Part of a small language model's weights.
Size: 8 layers, vocabulary 2048.
Each number is 128 + 24 x the weight over its row's rms, rounded and kept within 0 to 255. Layers, rows and columns count from 0. The size above them is the row's rms in percent of the matrix's.

# layer 3 MLP down (transposed), 896x224, rms 0.0585, rows 885-894, columns 0-111
size [106 115  96  97 102  89 107 101 103  97]
[[110  99 146 146 146 134 166 160 143 152 115 127 118 123 128 152 113  86 147 134 123 103 145 137 152 156 161 103 135 152  96  77 142 120 125  85 110 118 120 137 116 155 158  99 116 117 154 121 148 114 129 125 128  99 115  91 168 111 101 107 117 151 125 129 104 149 132  86  59 162 123 118 105 120  62 127 131 111 176 130  75 158 150 184 108 115 114 128 107 160  84 127 129 117  85  92 129 111 107 149 134 131 111 129 131  91 132 133 158  70  94 129]
 [143 144 163 127 153 122 139 100 111 173 134 170  97 187 154  83 146 152 132 118 118 132 138 139 147 160 163 102 127 101 122 121 130 125 118 118 100 124  91 131 123 155  83  25 109 128 126 133 115 136 128 129 115 139 113 124 136  88  95 126 143  66 186 124 112 121 145  98 123  62 119 143 136  95 113 128 166 116 128 139 108  92 114 120  90 111 121 100 145 131 147 140 129 145 149 143 124 149 144 144 156 108  74  97 133 130 123 128 129 149 143 137]
 [104 169 154 110 127 120 115 192 132 116 128 158 145 145 153 139 115 201 167 159 116  81 152  80 114 145 130 131 119 150 108 142 157 123 141 137 132 129 142 107 116 125 165 138 107 120 124 139 151 116 107 152 171 116 154 152 139 128 155 127 118  95 111 127  97 165 105 101 156 134 102 119 128 129 115 121 129 139 130 131 163 179 149 112 110 161 141  98 117 178 118 152 112 113 124 136 124 158 138 160 151 121 134 134  96 136 138 135 149  69  98 135]
 [114 127  73 121 140 100 163 133 136 169 134 105  95 105 115  89 123  82 182 141 159  77 127  86  91 117 106 130 110 128 137 130 114 106 140 128 116 102 111 138 134  98  93 108 107 138 130 148  79 165  89  93 168  86 165  85 126 147 101 140 141 120 144 136 146 154 133 157 142 167  95 141 129  87 105  89 144 116 115 115 162  97 108 123 139 139 141 139 101 139 103 114 121 117 157  93 125 144 159 137 160 151 137 125 138 111 118 102 109 177 100 181]
 [177 106 101  83 150 110 110 144 118 129 143 108 156 106 138 102 119  91 183  96 131 101 121 108 123 144 113  96 111  75  92 138 123 136 122 119  89 118 117 104 146  92 136 163 121 125 100 134  96 129 137  70 111 128  93 126 157 142 133 121 130  99 145 128 124 152 126 128 150 124 107 118 109  83 120 111 134 110 159 144 107 103 154 151  95 101 134  81 156 103 156  96 118 162 163  77 137 140 110  90 114 144 158  92 133 101 103 147  90 125 167 142]
 [ 97 160 121  95 152 117 128 141 135 102 159 127  96 139 129 141 158  58 125  82 151 128 152 135 126 128 122 143 147 175 129 115  98  86 149 118 142  91 114 108 165 120 128 113 150 160 122 113 122 109 148 128  97 104 124 101 132 119 133 110 129 103 132 130 111  86 121 111 125 134  69 164 109 106 123  94 155 110 124 135 151 145  92 135 116 132 124 154  89  64 143 127 156 132 129 124 120 145 147 113 135 121 107  81 104 130  82 115 148 119 120 102]
 [137 111 151 127 106  96 171 124 148 138  97  98  81 137 178 112 141 154 130  86 137 112 155 143 111  78 157 158 138 128 112 143 153 150 169 102 126 128 123 169 147 126 144  91 112 134  90 118  92 121 169 137 140 119 189 117 146 107  82 119 137 139 136 103 136  81 121 121 139 190 157 113 116 149 138 130 137 158 112 171 129 131 100 158 143 125 131 118 141 151 139 129 151 137  93 102 118 128 129 122 136 188 133 130 117 124 135 136 152 109 178 105]
 [160 118 172 107 106 103 108 128 141 162 101 130 125 112  86 119  97 149 110  88 107 104 115 117 149 139 169 134 130 106 151 116 100  96 128 157 139 122 106 128 133 159 117 153 158 163 120 123 129 163 143 118 148  94 103 125 126 156 124 139 167 132 160 156 153 149  77 113 128 155 143 135 105 103 151 110 173 137 127 107  99 107 139 115 171 129 129  93  96 148 115 124 102 119 160 168 134 142 161 173 138 137 127 124 123 121 179 122  97 145  93 142]
 [140 111 138 134 131 109 171 122 134 106 156 176 154 137 143 141 165 102 126 143 139 111 121 166 150 158 133 117 144 140 157 112 150 126 126 139 124 131 115 131 155 136  84 104 123 133 142 179 137 105 168 155 105  88 114 100 110 108 118  77 119 105 138 154 131 141  89 140 142 154 168 127 129 176 140 168 104 116 130 117 137 164 108 124 159 152 133 172 160  92 124 166 140 121 133 129 130 124 156 124 138 175 112 138 110 140 132 136 145 115 166 124]
 [125 158 138 125 129 124 144 109 133 133 132 108 131 135 153 169 114 135 118 143 161 137 113 146 120  98 135 144 141 110 141 156  98  54 125 152 129 155 150 163 119 144 140 112 161  88 150 109 111 136 102  93 116 135 143  70 146 113 135 114 116 116  88 117 122  81 123 111 126 155  92 112 104 127 111 130 119 154 103 163 142 113 128 121 161 164 106 160 157 104 105 154  87 120 167 101 154 169 134  66 158 154 118 100 140 142 159 118 115 128 147 131]]
# layer 3 MLP gate, 896x224, rms 0.116, rows 886-895, columns 0-111
size [104  99  97 103 100 100  98 102 100  99]
[[152 155 125 142 159  71 109 144 110 142 131 135 119 131 144  73 119 149 127 132 146  76 158 103 106 156 146 128 111 112 111 102 157 115 117 147 139 126  82 165 128 143 124 139 143 130 116 145 113 124 149 106 161 131 136 151 141 105 157 139 139  94  93 145 158 136 159 151 107  76 129 131 115 152 106 113  64 157 114 126  63 121 137 143 133 161 151 149 136 134 101 137 138  96 137 113 115  96 142 176 123 116 135 183  86 128 104 103 124 133 150 182]
 [141 118 109 104 152 136 136 157 132 175 143 147 127 122 145 157 145 125 108  90 159 116 150 138 112 112 137 123 137 136 168 121 133 129  99 158 141 114 117  99 148 101 134 132 150 115 104 151 138 141 147 111 129 122 109 126 113 118 112 104 108 139 118  98 103 152 100 161 115 122 151  98 112 132 145  98 150 100 112  89 149 118 135  98 129 129 143 147 149 153  78 144  95 137  90 181 147  98 122 117 166 115 140 116 124 167 114 105  94 141 117 123]
 [141 133 136 143 113 147  92 134 130  95 108 119 155 159 127 122 139 151 104 110 109 150 132  94 134 136 136  74 128 120 124 135 160 137  90 144 100 214 152 132  61 105 157 120 124 128 125 139 145 114 150 134 111 100  84 160 106 124 149 138 110 104 111  82 145  97 116 106 106 128 190 109 136 137 107 168 103 117 144 122 104 119 141 116 131 155 124 146 119 125 140 116 144 122 159 207 127 119 127 133 163 126 178 158  99 123 154 120 153 139 162 101]
 [164 161 131 145 135 150 144 130 133 113  93  83 164 113 119 130 139 137 136 104 135 180 117 121 110  93  93 103 133 129 172 142  87 137 198 108  94 119 166 165 119 128 152 137 110 136 121 154 121  93  85  82 128 127 121 101 127 139 117 125 140 116 121 130 112 100 102 135 136 110 120 131 118 103 104 131 123 115 167 112 123 102 113 131 149 163 128  80 121 106 131 154 126 132 103 158 123 125 120 133 183 108 116 122 135 115  89 162  97  93 111 151]
 [154 151 125 125 153 105 156 185 102 167 125 113 148 101 151 130 195 112 104 134 120 158 103 107 133 111  99 144 183 146 163 112 107 137 103 162 129 118 161 104 113 141 133 116 102 156  99 133 147 122 153  87 167 130 123 120 105 124 149 146 152 127 130 151 122  91 129 112 175 166 109 164 115 133 140 133 157  89 122  91 135 110 121 122 117 105 127 157 144 130 139 141 128  90  93 126 120 131 120 147 123 169 132 101 116 124 130 131 139 163 130 104]
 [120 142 109 112 101 129 153 119 123 140 160  89 143 105 190 173  99 176 134  69 147 125 162 123  81 112 149 124 160 129 122 147 126 139 129 144 137 106 119 112  71  76 129 126 104 135  90 124 102 158 122 113 137 124 149 115 138 135 139 141 146 163  91 111 141 137 146 116 115 142 145 105 139 138 105  96 162 121 133  74  63 168 146 145 121 128 143 122 133 113 120 126 185 155 160 123 146 126 125  91 135  78 145 143 167 127 133 154 118 121 147 143]
 [178 112  97 148 137 121 151 103 125 138 110 131 142 158 128 110 149 121 123 130 133  64 133 111  83 126 138 138 131 168  84 131 148 143 173  94 141 159 124 133 111 121 117 111 110 122 142 139 176 105 148 104 113 129 158 106 107 157 122 170 155 139 193  78 152 152 146 144 125 109 170 127 105 160 108 168 105 133 124 163 118 106 154 159 112 112 157  97 128 128 121  92 129  94 116 158 147 163 149 135 148 148 135 145 135 130 160  72 105 122 161 122]
 [103 158  74 151  94 133 144 116 118 119  87 183 134 140 149 120 174 141 135 120 131  82 112 142 117 152 115  97 115 119 177 151 108 109 126 148 138 144 125 111 126 155 154  87  98 130 104 141 116 101 116 135 119 142 115 153 146 150 161  95 183 133 130  87 115 124  85 128 143 129 138  94 116 117 156 150 115 166 140 109 136 115 144 115 104 141  91 164 137 109 130 126 129 126  82 139 111 118 115 112 157 124 133 116 105 134 137  72 147 137 129 150]
 [ 87 106 114 166 129 173 138 108 127 144  89 137 126 161 125 132 108 123 122 121 159 126 155 134 118  83  98 127 135 140 170 144 115 158 114 120 133 120 114 155 108 153 127 142 131 108 142 131 140 134 121 131 113 159 174 174 149 127 119 123 168 144 137 122  57 111 144 108 115 109 116 126 117  88  99  69 145 135 139  99 163  99 119 185  56 128 136 134 124 110 142 129 110 103 151  95 118 143 164 117 121 122  86 161 137 137 115  65 155 135 129 117]
 [157  89 117 112 151 119  99 127 122  94  77 138 145  80 142 127 134 103 101 147 119 110 150 152 134 159 111 116 123 153 126 131 170 133 111 160 109 176 104 106 137 157 147 123 138 164  79  77 137 111 120 145 127 181 131 103 131  93 138 122 128 152  68 132 130 115 104  74 133 155 142 129 118 169 110 146 156  89 119 137 112 125 160 157 118 122 173 155 141 137 129 103 140 110  93 121  86 139  96  86 134 125 136  79  81 123 131 159 125  86  85 139]]
# layer 3 MLP up, 896x224, rms 0.121, rows 886-894, columns 0-111
size [111  99  96 104 102 109 104 101  90]
[[104 101  97 124 141 146 150 115 114  81 102 151 117 165 114 127 126 184 125 156 103 131 151 168 102  99 155 128 133 128 151 152 118 156  91  94 115 166  70 104 121 107  80 128 116 130 131 151 130 137 142 139  95 126 148 127 142 126 121 173  96 131 184 125 118  93 131 165 120 108 120 148 155  75 125 132 125 129 110 131 122 142 130 159 122 106 134 131 128 138 128  92 149 139 131 145 100 103 117 131  97 157  92  78 126 143 153 132 159 151 123 107]
 [145 132 108 110 106 117 161  95  95 144 133 135 111 162 108 104 141  79 130 129 108  64  89 137 173 112 128 121 145 125 103  97 132 174 126 110 113 124 101 152  92 121 121 137 152 139 108 156 140 131 117 117  84 111 152 142 108 141 146 142 131 128 123 114 159 109 160 128 174 146 113 133 151 133 139 147 133 117 112 173 169 135 132 127 125 139 109 102 120 118 125  79 131 146 121 107 173 129 120 167 123 178 121 149 115  97 139 107 100 101  89 134]
 [ 92 151 128 139  93 129 196 115 147 127 182  98 138 101 141 113 171 119 101 154 107 150 136 143 180 116  97 147 105 133 126  95 117  71 134 127  98 113 125 130 134 125  89  96 103 126 177 106 167 141 146 125 139 172 112 143  99 109 158 115 119 158 170  93 100 163 107 128 156 132 121 134 132 124 165 133 105 130 175 142 126 129 132  95 125 143 135  93  99 143 146 137 153 143 146 126 177 169 108 138 113 108 115 149 176 123 147 151 118  95 122 119]
 [132  89 166  91 163 131 132 142 144 105 159 131 160 133 146 133 171 111 113 126 143 151 148 128 108 136 166 144 140 161 127 124 100 151 159 146 164  84 118 104  79 145 143 124 110 131  76  98 115 114 172  98 138 116 104 147 154 127 167 102 124 105 122 176 141 118 101 100 154 106 111  93 117 107 116 141 156 138 163  79 130 115  86 125 124 182 142 118 119 166 116 161 147 117 106  71 135 132 139  83 152 100 132 165 101 139 135 153 127  82 121 151]
 [134 140  96 119 104 136 128 187 146 119 131 156 142 113 116 115 142  91 134 154 156 117 145 121 167 149 123 128 166 173 153 108 162 101  78 131 147 110 115 148 102 121 140 113 103 118 144 130 133 136 121  95 120  98 129  98 135 151 132 119 139 110  84 128 128 122  81 118 183 153 108 178  88 134 119 143  92 147 124 126 150 139 140 109 143 116 107 145 154 109 158 147 148 125  96 139 120 151 117 114 145 168 120  99 135 143 111  99 144 115  86 149]
 [140  81 112 126 145 105  93 138  91 123 134 111 120 158  99 113 110 112 105 150 114 158 134 153 101 122 127 138 135 149 114  75 160 117 149  78 127 107  93 147 169 138 116 144 143 136 170 139  95 139 143 162 164 107 121 108 112 113 129 160 119 151 132 150 184 128 132 138 142 133 113 144 159 151 121 135  73 127 134 147 125  96 125  97  99 140  80 116 152  86 129 104 177  93 137 158 115 116  81 157 142 173 142 118 103 149 121 136 135  81 117 110]
 [ 94  89 106 123 134 148 115 116 108 123 128 167 113 107 133 143 106 151 131 133 135 101 158 150 102 115 141 188 154 126 105 115 117 130 138 103 111 124 152 141 125 188  81 121  98 159 107 152 148 141 145 100 163 114 119  72 102 128 168 157 136 121 181 125  78 155 166 121 129 130 101 126 115 144 137 124 143 101 130 161 111 147 137 160  82  78 166 101 159 142 143 152 129  91 152 133 119 122 154 152 155 147 105 122 146 145 108 109  97  99 135 105]
 [ 85 160 123  98 104 106 180 176 112 144 174 128 119 116 113 168 104 112 147 117 114 131 113 122 131 119 114 102 123 107 163 125 169 151 131 157 144 162 128 126 119 163 123 118 133 124  69  81 172 109 105  95 108 128 125 119 134 150 148 146 119  74 159 120 134 153 128 126  93 123 115 151 135 134 140 142 180 143 113 144 128 119 130 153 118 153 128 133 131 132 122 138 105 120 140 138  95 134 137 139 164 137 138 171 119 135 135 131 124 156 119 127]
 [103  99  93 124 112 148 125 157 141 108 100 127 166 132 130 129  99 125 127 160 118  86 146 143  80 130 131 139 124 153 180 110  87 170 154 112 141  96  85 131 103 126 134 174 153 142 129 131 131 115 167 115 117 101 128 134 132 149 124 112 177 138 165 106 136 105 153 110  90 106 137 104 132 105 108 116  57 109 141 142 148 132 125 141 130 110 129 117 154 103 120  90 131 148  88 148 123  81 107 146  90 144 179 170 111 160  95  67 125 137  94 163]]